From a checkpoint of a small transformer trained on Wikipedia: 4 heads of 32 (1 for keys and values).
Each number is 200 + 40 x the weight over its row's rms, rounded and kept within 0 to 999. Layers, rows and columns count from 0. The size before them is the row's rms in percent of the matrix's.

# q: layer 5 attention query, 128x128, rms 0.122, rows 0-4,32-36,64-68,96-100, columns 0-127
# k: layer 5 attention key, 32x128, rms 0.112, rows 0-4, columns 0-127
q0,112,184,187,158,160,205,269,221,190,243,221,175,222,233,256,184,174,172,183,177,220,262,176,227,249,257,228,197,182,133,189,179,185,188,125,186,181,196,277,275,215,147,209,171,206,108,193,163,212,181,294,146,159,185,284,270,253,160,200,229,233,241,149,189,123,165,254,209,237,262,243,234,258,228,265,236,245,193,189,197,177,142,197,217,175,186,176,236,238,215,190,169,125,192,216,217,231,248,186,160,174,195,219,206,201,162,193,203,213,233,180,155,117,186,227,305,182,169,187,206,199,176,253,281,195,154,181,108,182
q32,127,131,187,140,175,140,294,178,159,219,234,160,287,185,235,189,265,198,147,139,191,246,171,212,259,186,208,191,175,195,172,156,161,259,178,160,238,263,283,193,153,231,230,233,197,164,212,195,187,153,210,209,179,242,237,214,282,184,212,179,198,237,179,199,190,155,202,147,234,268,211,201,230,227,123,218,220,110,198,239,206,216,168,186,197,205,262,220,254,195,118,164,221,189,170,290,179,207,176,214,207,135,187,190,213,124,168,213,155,209,205,200,179,188,174,227,163,177,124,158,174,105,213,255,227,147,213,125,152
q64,108,253,153,192,200,189,247,175,228,208,195,165,244,181,226,250,248,114,245,207,225,127,194,199,227,202,255,151,212,228,172,259,211,213,122,202,278,164,266,159,184,210,255,236,252,174,171,245,181,237,237,253,141,222,161,168,265,157,191,159,196,222,174,174,175,155,134,181,182,170,245,230,282,183,158,227,210,104,138,189,215,208,172,250,235,214,259,227,189,201,197,252,162,160,151,194,232,217,213,188,141,150,201,157,254,272,151,114,176,261,114,240,185,208,247,176,230,201,149,181,188,202,193,221,152,229,200,143,168
q96,101,194,127,225,112,203,206,181,220,199,239,168,237,237,209,215,226,103,222,166,207,169,131,234,213,210,219,218,174,199,174,124,235,227,176,211,192,200,288,221,148,204,183,194,165,221,184,280,195,88,213,187,237,225,190,186,203,158,223,147,216,192,204,199,212,186,228,225,146,267,200,264,229,227,214,210,266,151,211,193,205,153,153,244,96,180,230,201,232,180,142,91,162,195,164,211,214,217,136,221,201,211,222,131,243,161,165,190,172,176,235,180,186,218,262,258,206,283,231,268,144,133,166,229,252,190,171,215,145
k0,095,219,211,258,187,163,194,209,228,146,214,230,178,219,229,264,219,158,137,263,263,151,170,202,205,115,243,156,233,159,170,222,261,279,189,191,211,144,168,143,259,208,138,194,108,233,215,193,219,226,202,205,167,152,175,222,169,240,174,170,266,157,229,295,183,185,173,246,199,134,220,181,213,194,186,193,205,214,205,260,183,223,247,184,194,244,196,223,234,229,209,157,200,204,250,273,208,176,175,181,122,238,237,140,225,192,208,115,277,214,240,115,234,209,221,155,292,163,259,198,284,224,213,207,224,215,194,205,154
q1,104,196,220,194,203,217,129,198,172,130,158,243,175,221,112,182,245,242,241,218,157,106,268,199,153,160,179,195,281,190,203,240,223,211,245,192,253,180,132,144,196,262,191,254,197,255,156,238,180,196,147,246,258,226,155,138,162,198,172,175,182,182,255,199,289,227,170,208,136,148,208,186,156,180,189,142,173,194,212,218,227,226,186,227,251,235,178,188,145,157,197,207,188,216,171,240,183,157,228,250,223,210,138,181,197,211,174,158,179,195,195,282,225,135,208,119,177,264,160,154,210,290,177,153,128,245,201,241,193
q33,093,207,180,262,211,270,146,197,211,162,114,210,96,185,184,232,220,240,263,273,183,138,228,245,191,205,228,203,254,232,242,262,260,142,233,286,182,162,167,187,226,206,114,238,195,246,181,234,256,198,130,153,190,137,180,170,151,203,213,254,192,182,189,196,233,233,158,225,120,249,230,197,212,168,301,174,144,250,183,158,229,210,221,210,186,218,179,252,136,201,204,205,183,213,219,130,250,221,193,205,229,242,218,208,188,243,207,120,228,178,170,247,232,153,191,192,205,233,273,193,265,233,192,153,193,212,244,233,225
q65,088,109,261,173,263,139,174,174,235,205,250,182,164,195,165,177,202,213,227,191,163,107,211,252,166,181,196,238,208,206,178,187,257,158,273,193,199,225,194,224,158,150,191,204,213,236,239,158,220,163,167,187,298,182,294,203,138,191,154,248,169,221,228,179,242,263,264,186,209,279,208,159,173,194,239,129,163,237,256,114,149,257,205,179,187,138,159,139,202,225,199,131,270,206,218,205,186,144,181,216,269,221,162,253,202,189,193,166,271,192,239,205,263,165,205,221,157,241,186,176,171,265,205,162,198,209,211,235,173
q97,095,166,198,191,244,185,155,169,234,170,104,166,242,203,173,184,184,288,220,209,121,181,202,230,159,210,110,214,261,241,206,245,164,167,242,203,206,210,164,140,171,229,206,208,209,243,170,204,167,237,177,239,183,194,123,155,183,255,224,257,167,201,231,158,238,206,230,189,240,175,218,165,155,187,247,171,209,194,222,173,190,235,268,176,245,174,165,234,148,190,223,246,262,238,164,217,161,174,238,262,209,170,155,181,177,232,145,225,140,218,204,294,185,146,100,101,208,286,169,189,219,242,146,160,180,227,261,241,242
k1,075,166,175,159,202,209,150,173,192,212,241,143,182,221,269,201,256,171,223,151,163,194,161,212,181,219,145,261,173,188,184,138,172,174,175,194,228,282,192,255,193,245,258,195,187,153,168,245,147,195,221,199,244,234,191,147,210,255,279,169,132,238,198,147,246,215,232,104,261,227,201,132,184,191,174,199,163,196,202,207,198,243,141,189,177,184,171,165,241,165,194,247,185,211,172,180,205,185,182,261,241,249,228,274,205,190,215,228,83,173,199,291,214,229,235,280,163,247,165,170,133,145,259,149,201,125,214,230,220
q2,116,201,187,271,245,189,110,249,204,168,152,265,153,206,122,233,255,238,192,210,175,145,272,197,148,144,186,242,251,244,255,255,165,205,240,220,258,189,117,143,226,265,172,199,188,224,168,236,193,193,136,221,239,200,107,175,140,244,207,211,198,183,247,224,231,240,162,234,141,116,201,186,133,163,170,192,179,196,155,240,253,226,198,223,234,243,195,212,154,181,196,209,214,203,162,178,194,165,219,260,194,197,175,227,169,237,200,195,193,137,224,254,241,188,202,116,188,246,226,189,235,239,170,109,169,235,240,269,224
q34,099,191,194,265,150,230,112,230,235,179,190,247,81,279,195,162,219,234,194,273,221,111,209,198,182,149,211,171,190,186,206,251,224,156,260,242,169,161,167,239,177,239,128,169,173,263,219,169,212,191,168,199,211,157,161,164,132,210,193,142,244,182,164,228,244,244,172,257,130,205,194,196,209,208,249,222,192,194,137,144,227,187,178,173,145,314,227,192,175,219,229,226,221,232,194,174,215,177,155,181,216,237,220,232,219,243,242,156,189,199,209,213,201,166,216,215,243,251,288,165,266,239,130,135,190,253,199,248,219
q66,085,177,189,212,219,165,192,174,131,210,215,231,135,253,135,184,211,187,252,188,147,118,155,207,154,204,189,195,170,173,160,182,270,210,242,208,152,201,235,285,213,195,184,159,154,252,260,224,240,252,167,207,302,176,222,221,179,138,127,248,205,202,211,198,176,260,197,182,237,221,204,174,255,274,276,134,156,184,189,127,162,201,225,229,202,234,202,161,180,220,204,117,241,211,207,202,179,123,220,221,279,225,206,252,159,172,259,185,252,149,235,188,211,197,172,270,181,244,278,153,216,240,140,179,249,197,199,221,158
q98,086,232,182,179,209,233,205,177,142,221,166,190,144,154,192,190,140,265,148,151,210,189,211,182,218,221,192,212,167,217,196,209,245,218,231,162,211,183,202,221,155,201,224,128,168,220,257,226,235,281,254,193,176,246,141,196,154,123,190,254,154,197,214,196,192,153,236,206,270,171,239,159,155,170,243,226,187,184,185,259,209,252,225,234,297,269,246,206,167,212,250,265,222,230,185,139,127,193,209,158,200,187,122,266,260,187,230,135,222,142,207,240,218,173,109,203,237,216,241,147,236,163,118,137,253,246,233,168,240
k2,076,168,249,133,219,226,199,221,185,182,161,154,187,189,196,153,190,248,251,198,148,134,201,167,186,222,109,244,207,235,224,254,138,183,202,213,216,246,196,251,208,229,221,266,250,212,153,213,144,157,171,172,307,221,246,163,210,223,261,269,144,256,213,172,233,239,242,199,216,218,205,183,159,189,202,112,118,205,248,179,200,211,192,194,284,158,163,172,232,170,210,231,224,203,151,194,166,209,228,228,267,240,206,222,116,156,173,294,98,174,162,256,246,151,188,188,169,186,147,211,176,185,194,201,203,147,226,260,206
q3,077,166,202,225,144,189,266,214,256,197,188,215,211,190,210,219,188,154,189,195,187,267,146,195,273,264,224,211,258,162,227,73,168,215,158,198,209,184,276,213,237,236,217,173,216,167,239,155,228,167,259,158,177,238,169,215,272,168,213,179,211,164,183,169,161,200,173,220,185,167,116,188,144,173,142,284,206,284,222,210,221,218,223,177,221,158,197,253,208,169,188,153,135,207,163,203,192,243,198,100,201,176,221,191,273,182,233,206,265,212,232,127,134,263,203,220,255,166,216,153,209,137,183,222,207,103,213,185,244
q35,090,229,202,150,229,188,226,203,163,229,228,105,245,211,224,129,162,127,252,125,201,241,195,185,234,224,196,216,184,241,157,198,153,180,196,154,232,317,237,158,143,226,324,188,246,157,210,118,194,162,233,244,177,244,165,193,216,209,218,160,222,200,149,185,176,214,197,198,270,203,190,200,207,247,174,224,192,187,273,233,186,164,141,152,265,157,167,195,182,225,217,212,162,217,212,189,239,239,249,239,223,140,232,211,185,160,170,273,142,193,135,220,178,178,205,216,185,148,94,165,144,182,201,252,179,164,170,152,186
q67,103,219,156,285,154,301,253,227,235,196,228,183,212,215,182,289,169,129,176,202,266,275,181,235,212,193,255,179,185,180,266,245,206,199,138,219,213,230,245,228,266,264,201,214,237,219,178,202,177,256,258,164,148,180,201,184,176,210,276,181,243,219,132,220,206,242,190,225,153,187,237,198,229,210,131,261,181,240,82,252,235,151,223,206,207,233,245,249,162,192,185,261,171,188,170,186,286,280,222,226,194,171,239,139,147,193,236,201,191,235,188,192,174,221,209,192,168,207,164,167,193,240,143,249,178,163,174,159,211
q99,111,221,236,191,216,241,256,208,193,201,226,216,194,231,264,226,148,172,187,197,256,264,192,206,291,159,252,185,166,173,167,164,253,207,193,204,142,248,265,249,205,171,175,177,202,191,201,162,215,218,265,218,163,253,250,200,230,192,194,167,152,201,171,218,162,264,176,163,249,268,128,273,278,245,163,169,263,232,144,210,123,147,194,201,108,212,218,233,235,188,177,237,161,183,240,206,239,235,174,135,138,172,254,179,256,176,255,183,225,238,202,177,159,301,207,280,216,165,160,248,175,215,269,233,220,186,187,166,188
k3,084,201,172,215,192,255,243,154,155,259,218,191,224,202,252,223,221,183,140,194,235,242,99,238,203,207,285,99,184,163,96,120,218,219,155,207,181,159,193,215,231,188,182,142,217,242,284,177,257,254,165,188,228,150,238,229,250,186,202,159,230,163,172,264,142,110,235,212,208,198,203,189,162,243,162,232,256,176,186,211,190,167,205,183,172,183,178,214,206,262,224,195,258,172,196,203,194,167,171,162,150,191,215,148,241,222,237,173,198,205,209,136,160,245,160,186,223,136,221,202,186,105,206,279,256,204,187,139,145
q4,067,197,220,219,179,196,178,167,179,219,154,235,275,180,221,179,200,253,154,163,110,184,145,205,238,257,185,172,176,232,219,126,198,105,255,138,117,230,208,174,197,215,145,139,206,196,153,200,235,217,209,198,223,241,227,191,148,192,217,221,112,210,148,148,282,163,176,202,205,209,144,160,105,270,141,208,181,215,209,215,142,212,265,186,296,124,246,115,129,146,196,212,195,256,196,165,155,161,165,159,256,204,174,187,192,229,197,200,156,166,242,164,195,175,199,218,200,186,209,173,181,175,246,164,180,166,159,223,208
q36,087,201,159,204,242,195,204,135,210,208,231,182,225,233,236,148,162,221,253,207,170,146,187,162,244,278,164,200,192,290,135,189,281,164,181,240,128,197,189,241,161,92,183,161,177,152,181,272,157,189,186,179,197,160,183,216,163,222,205,282,207,187,173,136,191,139,252,198,200,220,189,205,248,245,190,137,170,280,236,175,198,187,278,244,232,146,177,204,197,178,286,194,188,253,194,141,179,199,209,183,153,143,203,254,154,242,223,194,245,208,177,197,211,220,148,230,174,249,232,305,160,173,271,225,194,224,235,247,205
q68,104,181,198,192,185,268,169,186,144,211,196,195,254,181,202,130,147,143,210,191,135,178,136,222,215,180,190,166,195,244,138,186,324,216,163,183,146,232,165,181,191,163,199,220,211,239,258,186,177,259,152,188,181,119,191,172,152,174,228,248,182,161,200,125,161,224,230,164,301,212,253,191,214,221,179,213,329,147,238,243,242,206,217,214,187,225,188,160,174,228,309,242,244,240,250,162,195,253,248,185,166,182,190,205,188,237,175,183,240,243,188,212,197,254,146,186,150,162,227,198,194,176,270,165,241,268,208,205,198
q100,073,221,278,143,219,216,242,172,191,233,250,251,216,131,154,250,256,232,198,120,200,177,248,137,199,170,252,208,279,273,176,198,252,237,218,207,193,151,172,206,192,189,141,144,162,249,299,185,216,169,239,201,249,178,205,222,220,175,134,197,111,151,257,176,242,244,200,145,214,169,185,169,206,314,147,266,197,211,141,234,255,202,230,242,188,234,191,208,218,157,217,181,178,233,187,211,190,199,233,189,231,234,206,274,209,146,199,141,304,212,240,202,256,265,212,207,230,233,227,174,188,187,219,186,222,238,208,168,181
k4,096,246,124,183,212,194,163,204,181,193,272,204,211,185,258,218,226,242,200,211,217,256,234,201,258,227,217,238,160,214,169,155,233,164,174,224,160,189,154,159,182,156,175,173,148,170,280,172,179,213,167,255,142,233,232,259,211,152,140,218,183,278,139,225,190,146,170,211,168,170,144,206,217,209,197,207,222,153,124,241,152,184,230,84,193,211,223,201,178,154,218,150,210,145,233,136,228,208,187,149,184,156,166,217,214,195,289,205,120,278,186,202,225,207,259,206,256,112,185,258,205,233,262,210,217,242,114,208,169